Weights of a small GPT-style language model, trained from scratch on English Wikipedia: MLP 384 GELU, 7844 steps.
Each number is 50 + 10 x the weight over its row's rms, rounded and kept within 0 to 99. Layers, rows and columns count from 0. The size before them is the row's rms in percent of the matrix's.

# layer 5 attention value, 96x96, rms 0.0878, rows 2-9, columns 0-95
099:62 43 50 46 38 58 50 36 51 49 45 44 45 56 33 42 65 51 51 57 54 58 45 43 47 42 40 33 53 36 47 54 65 63 43 43 56 65 57 50 54 42 58 38 40 44 61 53 47 40 87 29 50 68 65 38 38 38 56 48 38 36 56 41 59 61 50 64 64 54 45 47 52 53 59 57 60 50 43 61 37 59 59 37 54 48 42 55 48 42 32 42 56 62 54 65
121:47 43 38 45 46 76 48 64 63 36 56 52 46 62 56 36 62 69 48 51 54 51 40 45 45 53 37 41 51 47 49 60 55 38 50 27 48 54 57 58 48 40 54 51 54 51 70 59 51 32 61 71 42 26 49 42 47 60 40 55 53 67 42 38 48 57 64 47 50 53 50 60 37 37 64 51 54 41 58 36 32 39 65 47 35 45 50 58 36 63 43 54 49 44 56 62
118:53 72 50 46 58 54 51 37 49 42 49 39 42 52 58 66 70 38 55 48 49 62 49 38 43 37 37 52 44 49 33 42 39 69 44 47 40 55 60 51 43 53 70 61 48 31 32 53 62 52 60 51 52 43 58 26 55 42 53 49 42 49 46 49 44 56 50 68 63 69 49 49 38 49 45 34 56 56 46 46 67 59 69 44 35 59 45 47 69 33 47 54 40 46 53 63
127:29 51 51 51 53 42 48 45 53 44 38 43 63 62 28 64 45 49 51 48 54 68 39 65 50 39 45 58 51 52 46 47 52 59 43 62 46 46 60 41 57 47 42 65 37 25 60 56 70 36 37 54 46 53 31 51 60 39 58 75 66 43 52 39 28 43 46 47 46 57 40 55 40 59 59 63 57 52 61 34 54 57 44 55 66 55 61 48 53 60 68 46 46 49 42 49
119:40 29 51 37 58 50 67 35 59 44 52 45 46 52 61 57 62 34 62 58 46 57 58 66 50 51 39 54 46 47 64 46 41 54 42 55 63 73 41 65 51 60 59 65 43 73 58 43 59 42 40 59 42 49 46 63 43 46 54 46 47 47 45 63 57 48 40 47 60 44 51 32 64 62 47 50 34 64 47 64 62 52 38 56 30 49 32 38 35 59 42 37 50 44 45 44
116:52 44 59 41 53 58 45 40 58 57 48 56 48 42 65 60 69 67 26 49 47 43 24 58 38 24 50 59 38 61 42 50 69 71 48 57 58 40 48 48 46 46 40 44 40 42 48 40 42 42 23 40 47 49 57 54 56 49 69 50 55 41 50 45 38 34 51 48 40 54 64 61 45 52 40 50 57 46 50 47 64 57 63 49 54 46 47 72 60 41 52 65 50 48 55 48
113:58 50 45 45 44 49 56 83 38 31 41 48 83 38 53 53 41 52 50 48 57 53 35 55 53 48 48 40 72 46 45 54 48 78 47 56 55 55 52 62 52 43 38 50 46 46 56 38 44 38 30 71 51 59 48 41 46 41 70 61 60 45 42 42 50 44 35 37 52 38 38 42 43 48 61 59 55 62 51 62 47 46 43 43 55 46 49 46 47 51 54 45 45 53 51 35
129:46 53 49 59 74 51 50 50 36 56 50 53 31 42 69 44 39 59 49 57 63 44 53 35 52 36 58 40 52 52 63 48 36 53 40 57 40 52 28 55 53 46 56 53 52 63 59 31 53 52 36 44 46 57 47 69 56 55 53 65 36 58 40 54 29 45 63 68 55 42 58 60 35 46 66 60 43 51 43 33 44 61 39 42 54 44 62 51 59 49 39 48 67 61 53 66
# layer 5 attention output (transposed), 96x96, rms 0.0937, rows 2-8, columns 0-95
101:48 51 42 43 52 57 42 44 59 55 62 58 58 47 48 52 41 49 57 47 53 71 50 44 50 53 40 64 58 34 59 59 39 47 35 50 56 47 47 37 37 49 46 61 56 61 44 50 56 64 48 51 67 48 59 44 56 54 53 48 21 57 46 67 65 51 66 44 43 50 29 51 49 37 70 33 43 66 44 43 71 52 58 36 46 55 51 41 24 37 63 57 55 38 40 60
123:43 57 58 55 70 64 53 66 61 54 53 46 32 52 57 45 53 51 52 59 68 49 60 62 64 32 59 34 53 60 51 74 55 61 43 54 43 38 58 52 45 40 70 45 64 42 24 64 41 56 41 43 50 39 45 38 50 53 35 54 44 52 51 45 60 66 51 30 44 53 40 55 53 61 45 53 45 31 51 42 58 52 46 51 39 40 57 50 34 30 48 47 43 50 43 59
116:48 40 43 48 53 53 51 37 57 54 58 48 38 51 45 54 59 52 33 48 53 58 54 29 48 47 46 47 51 41 35 63 48 24 59 56 52 44 53 47 36 52 53 46 58 60 58 35 30 54 43 61 37 56 49 48 56 63 63 46 45 74 27 59 65 57 52 53 61 35 48 65 52 43 60 71 51 56 35 60 46 50 53 33 52 62 65 50 60 38 56 46 64 43 34 66
119:60 37 57 59 52 56 59 53 49 49 48 61 33 34 61 52 50 51 46 50 43 45 55 38 35 48 55 40 46 48 52 14 51 54 36 71 62 39 54 54 54 36 46 64 46 39 58 38 51 56 59 54 39 60 42 61 55 65 54 40 40 66 57 48 73 44 62 54 55 31 50 58 56 54 60 54 46 32 44 70 48 37 53 59 42 53 49 25 60 53 42 54 47 57 52 51
117:55 43 39 65 48 34 43 51 42 51 53 57 50 52 27 63 34 58 70 47 36 48 70 49 40 55 47 69 39 65 63 39 57 41 62 46 38 50 58 34 33 34 44 53 50 46 64 48 38 50 56 59 70 57 52 34 44 49 55 37 56 41 44 65 43 56 53 49 45 47 60 50 48 46 43 63 45 72 43 43 50 43 59 61 52 61 49 72 58 44 46 43 41 58 48 37
111:44 62 52 54 48 42 62 53 48 48 38 32 55 41 61 48 46 33 64 56 25 58 54 50 35 44 54 58 65 39 56 41 50 54 44 48 55 55 55 62 33 62 57 55 66 48 43 47 50 53 49 35 32 48 39 52 46 50 42 66 34 88 56 52 59 47 58 59 60 30 33 49 49 49 38 59 54 60 50 49 30 37 63 46 57 37 58 49 58 46 55 52 56 51 48 51
123:64 36 55 39 44 53 44 29 54 45 67 65 44 49 58 48 38 59 69 53 53 67 64 53 60 57 56 58 53 48 55 27 49 50 38 47 48 35 33 63 40 57 43 49 38 38 52 52 57 52 51 34 49 49 26 40 53 53 47 52 39 59 61 42 68 60 74 46 43 47 67 48 35 57 43 43 46 49 57 46 54 50 42 75 52 43 58 56 51 65 36 56 44 50 47 55